Weights of a small transformer language model.
Training: a variant of Adam for these matrices, 115M tokens, 7032 steps.
Each number is 128 + 24 x the weight over its row's rms, rounded and kept within 0 to 255. Layers, rows and columns count from 0. Numbers have three digits each. The size before them is the row's rms in percent of the matrix's.

# layer 5 attention query, 96x96, rms 0.122, rows 0-63, columns 0-31
114:098126091153134157144139163130109139094126130117155125144158115136115122090133095089138105093127
101:141177131174146155118124139123115129101152118138117144123142126117097133091121117068177129094153
105:137051146068108086128131139128120135121101116109157096091106122131124137119156157159077131128120
110:129141114141118151153115150143122150065105114116120142136153118119123102099136132126129134093150
124:143094100128116115124146204132121144115100110138173153135091121157110133120168142160099131096131
104:163135160096118133120124065109158085180145165149143173120102135174145088132136124101130133145151
125:140170114121125168111129132132131142075140093139132120146168136103123140082123118108113113106171
076:116089129142143129142153132135099116148135141125111149115123120134141083175121138130185119116099
159:139173106126111150128136127116108144083131089144138106140178155112145142103112125117113103113158
074:108106132151139135131108152118131106156128137140082188096073124121117119135129097107165125115157
124:116151092100100126118086134136116154102123098133141157103143158122116116115143142091155106094136
082:122113143079099109129145108123113141124169154122160136112123125143147050146135142118145117127071
102:157136093129158187139139135123059138118134097122118160119144082155146096131105125134150111116146
093:170108125135118146133108150097134144115166141147127100178127131143187115082144134093097108115080
104:134142127124122175127176110118119121110102146129151117141121148125120145128079097165163127127191
102:134158126159115145106133121162157160154109128169128111155174102159152145144115102152137112110100
091:142141112110145138100155116113077113136129083203158157150146105143171123118128131148134159125107
103:122187167158133090165150153123125140120121112113089123096100168111138094145103133132095112097134
098:104099182047121147131139135098111141132103122125129163150110078116109137115113113098145144125151
086:122120101105121147164143128131120112110126110164138150115149101157160087122099118088157138121098
102:105156116132131121133158147107152151123147144110099144135131140114084100141088087110125119120090
092:105149127154123102123157106110108166167150098121148145119079148078151124152106133163114144125147
112:116151122098140138109123151112171098156123119093102105146157143139132156120099131120106153146134
093:129139101135112119108132122089159119092156150156122150119134153130149083109130105095091120125177
097:083104141163124140144114136140122139166117105123115106105103127132088156119144089122159139093099
101:167161118105137165112134146099170145124127139095103168112142089112120120150134119138097144088111
092:144106123149140140105117101149195132145142111130112096156163124151179181133138145103091134135106
089:122098126103080109095157107179093138124099134121118095162102127103140096181154117126139139109145
088:154134157094136141124143117086100143161130126100154096079140168111157117135131144138102141192109
091:145074122095114172100127102135090147096150106137148124147107059165131104149145136079145125137124
089:144176112143137093139190107169127094102077129070081086107110156149111136158142133165112135109158
096:134102165085140150146136142139118126146122126108100110102106099136143172153120216162097146152122
129:105103095161106090137112132180118097162135133115126120117096098135132134138110136134161114110130
089:141121156093117155124146162106185122123148087129157171143119156132142130125094157155110115120169
103:142144137039141162138142117058105134120133105123133118142142155118142109099146121154108138128118
117:108115117135126141152144079149075109117136101137119113158099112164144126134138121102158134109122
116:133129114118127147141133073156098113118105099141133129158106122144147151111122118109171115125116
109:120119117174158120156120159128098126133123149117117127104097091136126105129160132144164147113070
075:107094134175159120145111182131128118126120127101096134100128101098111099149106127163166150112128
106:142150095145136114126153164123157113165171162122133152156142116121125073139118110131104129140112
065:162128130102099134159142108100131130111125136151134101160161133153106111091114108114037134131139
117:119118135078090136135116066136106127090109102148139108107133127130153154093151160111115106117153
159:118162130164157142109174162083148116145170157122107165121153112120091096144103129155151140145124
073:141186156117110128096157157097157069108162148105140167081129126096145136121112135157107161126101
102:163132167125126124151110137171098180089136124117127158089115107105127146120118161109160116126133
103:100149120124105135157124120107128116124122168127154091124083127105124109139137112106153129110139
096:124118141144101169103156099172069154130139122113097158140166082172137147107139111147140140158147
092:118147133161150133124141144116161148114059121159150117158138144166146169150145129181119127121104
088:117114139129142119101123146084122116115106127137124121157177168106143112112117105121116093126110
093:101119151140139156120120096119111121131123140134154106081119127120161128100146111130175125119117
087:156177144179132118133121134143144129122140147158145072116166124123083127080154142104108096133160
102:137110133131123120094150104098095140151133157150144096078124156089101109096053122118138133137126
099:141133142145113126132107128154090150142096124089162106123119109142099102124117145113144124093130
090:143157114136146157156145117110132105160127171101067102105120151110132127111142154123141123123115
094:130113072114138156115124130122121131156184128114126136124117161112142188120148122146077123127138
103:103143127150097138120092120093106131138133129092156109162132106102102126133149073151135107115109
091:128112142166127125132132134092110105127077117155128126131145134121096105086081125136128171107128
093:106082141105133137141165144114118113126150147141123098123119147119136164087169097144154103147129
092:146195149127132108128129140148153124153138104121098128127115076136165100101151126107154128102127
097:161132126126111121140101134194117111103116153084079162119087101161138115166129202111101117134106
102:135134158110098123099127142176087109118142134134158129151107160122161148139162138106101109147148
098:125083091106084167101111115156122135137157141109065108120100109100137151110133131142154150104121
098:093079105094119156087129135164111130127129118122125167160118133132140143101136145128078125126131
086:126092133158087129128089123143123157136145139163093133116148153139088118094129145142110111125144
# layer 5 attention key, 96x96, rms 0.125, rows 0-63, columns 0-31
102:119147171109121104117105091139166128145157147137138157121102135113134104167084109135177152146108
098:090101134099103152113115068163129127138122082104115128143169140149141129132113141103127108122101
106:121149151131134113108158123093128102166123163142129155124106154149090112113060105140148146128107
101:115087121124086193110094120145095132142099112105134103128134154137129137133131122102101101086132
104:134069101137126203132156161105120133173094101124113109124155145115123168111132133124086134112113
123:138198124128129074132112130124147112084177139119138154083091102106117073138123116154165145133122
047:105143092147104096131116128125120114155138108141167154139104071102165161130156107101112097133105
161:138119183113158121115139155085141098151140147132112142119121147138101138115103115150114177152119
097:129128093121093118140123105163122156104130114144136110147116128123139139114154143097140072083146
139:140128176137142105121139147103157092141137139123088155125122130145108124130104115163128161147101
076:149133156126120080130149109105148141142165104118112160111125103101121142148067134142169158115095
157:134148177126156109113134138089118118137141158120104132104136133132111119159127151154162155164100
107:154137079112124106141136111103118182125133126149116124136103160171126134087089062094109110125161
089:094176158160165125110105151122128128112185124121128128150127100125072142113090135142166083125106
101:105123100105127110150149127100132093115086174130111114140114137155150121115133118134118110132183
098:094137112151088115132109121081162115116141106119161133132102113147131130131168089131120139163134
088:141100143079140125109118099121121128088143086132109148118132103108140112112133097144126148188115
100:108135170128137130139108113119150108147075159111138103139086152132110153130091146139094099114115
097:124128151126144167115159154127134114092137124122139107129134135129132134104103165099131184130134
084:168112138095113119129186138085191136135139133117100113128086119108150129119153112129174127114165
104:103146123157099144131113126120158168101108135094122115151133124146139142123113148096179109133106
093:088106157143125127129069114117146140159111109129122151124187155157197141132132141143121161137091
108:126126108085097143143133127134129154120133127113123079090132107131153096115156137125133156145155
093:087128137165146124109163163104167113170103110120160142151114107179180139143145138142164079139103
093:069142123159171144164137120149189104148175102113083124148146133115128160107133132094138136100134
096:094117094149091123117139119142096129106093113132119083158104085160110134128126107099145162093087
093:102162125128133116141129146151177124104175140141113120135137071136108140141097084146157141131133
090:163106133139173113163090121137108127146131133090166072150144170165134105137165155157100133117100
092:112128162106144140114121117157091193136100134149134127138143141108125128146150136099171134167099
093:148128152142141136112136149115129109124192139124138146126114099137075152146116134122152170139125
088:127109087108125114173103125170137147126046179102142089145156160115096113119137095140066123155141
097:108125139143128135149144113177115137113133116126134122123142146077082130129148138097141160134191
104:158126127168126168112129093146111171125098119115142086162162149093136122098142121062148097115157
091:146087119133126161183109092125123113112101114138141048192156143135141144123104110125157095128115
082:133146095135156100117136176114135149120152135139122182106105124121093135146110084140136128128117
120:107148113129099137121109130165132149089148115105092143116141136095146124096142122089137087085138
103:115159128126109106090107126170146161113154130114106105120153154089131129107126142097126072069164
130:123067145124165134127150121110130123167072105160145111115125144174116195134152131140126147150125
135:136076144133169131139155098103133121124096134147145132142126130140118126156133122142114179197118
061:139068173111109121105136133116139095133077136144164111151157134125096150152106125146145163142108
136:117179111108085150123121130150100130100144093111147122144152126073157137121115155117133067094149
095:136165079116097137148122148158118152101152100144131114117120141119139118102122127089106093081143
051:143088143115094104126136135152103173118083147140134130146136150118148128103152130140111116147143
202:136137115125101134152132122174139149078134108129121102121128140136161141096133149087116071074142
091:166163125136141122122141137111110046077181138129139148121120147116127099092163137090110133118092
098:097141136123149143085130138080147153127102092095065119096112118137139137129139132181132134157161
098:092154114179128108100090144145119151169101142171128092142117134126106130158127112105155134111129
090:110117114159126102089113121140125121198140134095113108091091110133126140101120149075112116080131
081:166126077149136169145111163130121161124138142104136141074115094093155134121114128153126183136101
089:166148129140074082114166115089109111149162128126104131125096146126137101129123154157137155123095
086:135149097133114092120095152105143137087150135103110158119152117095115133134121174159145143109094
098:199126104099096119146126101146154158175147102131140167158134106137103115091122173131135100142146
092:131153170150187139125115092109129077096136148157108171107151119110139090147178104140170131102111
089:125128107134162126151146147116106150125168140151051155134148112128175118119133127153116158179134
090:156089177109110092146118133112169110128099100147140140133147096148103099163077142086157108140135
098:117121164102109064133105150115130069066144110119123152109119097148098120153153098117172170140115
084:107144122099114147099130105120153161162161110130114155118115117166124137103166145080110136131112
095:137128119161135192094131120133129177150135087118106088144134119150132128126062174117135132115147
091:096089154108140138144147170135086152113142140153122113098148131120130122124125129170135137109095
087:168118128125142111118116126115194109156125125172137126160160175157146129135133082124090110148093
096:154097121106155145119106156131085124128116137104110092112117101145098110086124131157127113130108
093:167150155148154136142190148134145092138127123133104143137130152130115124195103108146084153167131
093:152116140126136134120105134089160105181094112074136115126114124138116118142098103103119146124140
084:157116124094093166123106165131145102152151128107135151158131084162103133127160151141118130140115
# layer 5 attention value, 96x96, rms 0.0866, rows 0-31, columns 0-31
100:128169110085115189116097157144102103145120124147084118133116148121102123130079166088131129102099
097:103116104094137122120133129123154139105137159101147139108140106108112136147105155118113129122140
095:123126129152126090121127123132152113149150138101119113162148119177154116098206147094138127129143
101:157124115156096077112156124092104146163157116192133132175133152121151141150100088123138139150162
093:146133149081125127122137115130172135143134157156110156153150125125109138131121158114107141094152
110:164123134179150137157134159126132176105150126077123163106150151177060075103120142151135140138139
094:102111124138101151120119098082153104162125149174140146167148059160166117118077155125132107124116
099:151097096159098115136155067119085132110140158189102167115133149159112143099107145142151119117151
124:118125110156108142113106102104106125110167155143123127109117163116106141130157106110072119127155
112:116109150115132148117107115116185119160137128117110161128134161126146150124138102100084118131127
091:115148118161113121140174118142111120161150133148124095086090136127163115164139130144122119121160
095:109127137153128156148135145106085133061093146134126116124129133097145105176119148138106116131164
098:178147131132120091112182120122135138115164134111149135152132155126134156129087045145134104101148
113:172151158106148125104121123116136148102130145093161137131139099066133130130120134124161101131102
100:082148118133141116117147118147130136157118125084107084091109079112139149147142113138128141115134
123:113111155147119170139155092117126103130165115144137122151156126134118165139096137139101140121122
111:151138116128163098113066163130149118139082134162099152139155137139117110147105156117108133139155
092:088142107133167115093118134137171143113119128121138102131158062111114146119153114121139146125112
112:120147088164138115112131137122175141114138125124176130123134094149084096165170134119120132126140
100:090125164109148100145127107128132103115113138113124137146149165134090150115162119106098134130120
105:108155133092175145158145148138150113140173132090119120106154083112090088103125189095116143109111
103:100120126129113077087096140117154106125123131131151117136145095124174121115103129154134119134103
097:124110111132119105071135144116142102129127147151125135141125127193168145132091123128136146151130
123:127106146143130138137118100110124163142137131150110135149121105088109149137138086091098136121138
117:058138124118151162119099114133137161151066132092106103147109133115158128145119071130112140126131
092:156116139118116131151152144109156117179169119158105107172137159152168135130116127141110128119155
104:063138147132120105157163150155130136163118113107147094128106112081162126168096133083103112124164
103:104125093121161160114139093132078147109171103126122144110162116123102121117096116152116152107129
093:127136116081128077160132123128126098121130103135153141132132164153115137129132082114136126117109
103:100172119119136131162153124162126113130124137139087159100138191130138112117164144113110105098129
109:116121140161115200143122173111172138110140146095156138133124137088106147154111127124131125151103
112:140123123134134121123145155168168097142076158181102089156146117154115125119126136147095130151137
# layer 5 attention output (transposed), 96x96, rms 0.0824, rows 0-31, columns 0-31
100:192133125118123124093153117152139108099133158105122135102127131135129151097139108139166160133098
092:155149131114151156156142115099078136135110129152120135116125189105127050124165147114141133129142
093:090142108150077129154099173153157122157120125124114161109129053153121125174132087137103116105127
098:095114124143096122124121145104176081163100141124073105136124152150150162138147141146134119142122
096:142142167133120113138122150121148151070158108128135128094120115112092068137120132165148132131132
107:121162143158102096158128109119139137117125158135144103153124129073165128114099154122149142157091
095:125119140141128157140131158147105123155087104164123086109138080146138128152119096149106109095107
103:160139113130108079155145133165141074134121102089101091137145118139142138132118129110132117077119
125:149084119161153118133122108113092133092117125125143122135141133165106091130131075120121144134107
119:114123105102112107144149124121138138133141116124120113121134071154120156127109140157118136126125
095:112121132133061071127137119127115149097123127105161113155123105131147192150127118123092104109107
090:157092112111132178102130118112114137145168167098139134120139193116158106126175123089119134129085
089:064113109134114082135131138116189140152162129142121094153130117142113111127125136124120112141116
112:128145128108170137132108137130134121142125122127179151113148084109066100118114113120133104146141
103:135139108118149150162129132145090153104148088152145148120124124123046121139118116142104095124143
121:148141134118093067105138175135113125133115133115132093122121121123137171130122159119134094094115
110:085108150141116178124154111135141118142079102085135130120144117124144156154138112116089173183112
090:138129147084133147142134136120172102163123107147115154138116108189123110104120157128125115147125
118:110124102108116138153119127117094138126103106142125130141121189119169086139118114127113118173154
091:146123157125110112128141123164095140148122171134115155109157114143117105149116108098138134124160
106:167165144104108117150092121118123119126094170142150130135125099133105075114141107172161127114098
108:090152147142149132121157118142142126148089080138127145145126134121149138116161149114155096126116
093:090123161172122148135147169147141162167122091142102111105130099119130129138163133104121132092126
123:144112125073147192150144112147102054108097128141120097149158143149131125097126083158130099141128
113:163088137135113152110160081127166115134191144138127111130120153128147127110113151138108109134110
092:081115116146112112127133135135129130112134170134119130122173086140127173169141138116117120084139
102:128100099110117158113135085095083117151100193142126136119097175122108110140167093147125082123137
101:186143125112127107176156109108116096127134138107117134132160164111116099108139148096157109107125
095:123130110139124132131149117135117141130123147137089163151130163125119110157109139131135137151148
105:115126119096129101133107106148118151114152145122128118126117077152100074136141135142152140101117
110:146135167135133147131136127090085137124114147118106116154119182110120137124135155131115139160132
110:107110172152103133098134143144088160141130082120120102112113123118170137158133124127098141113112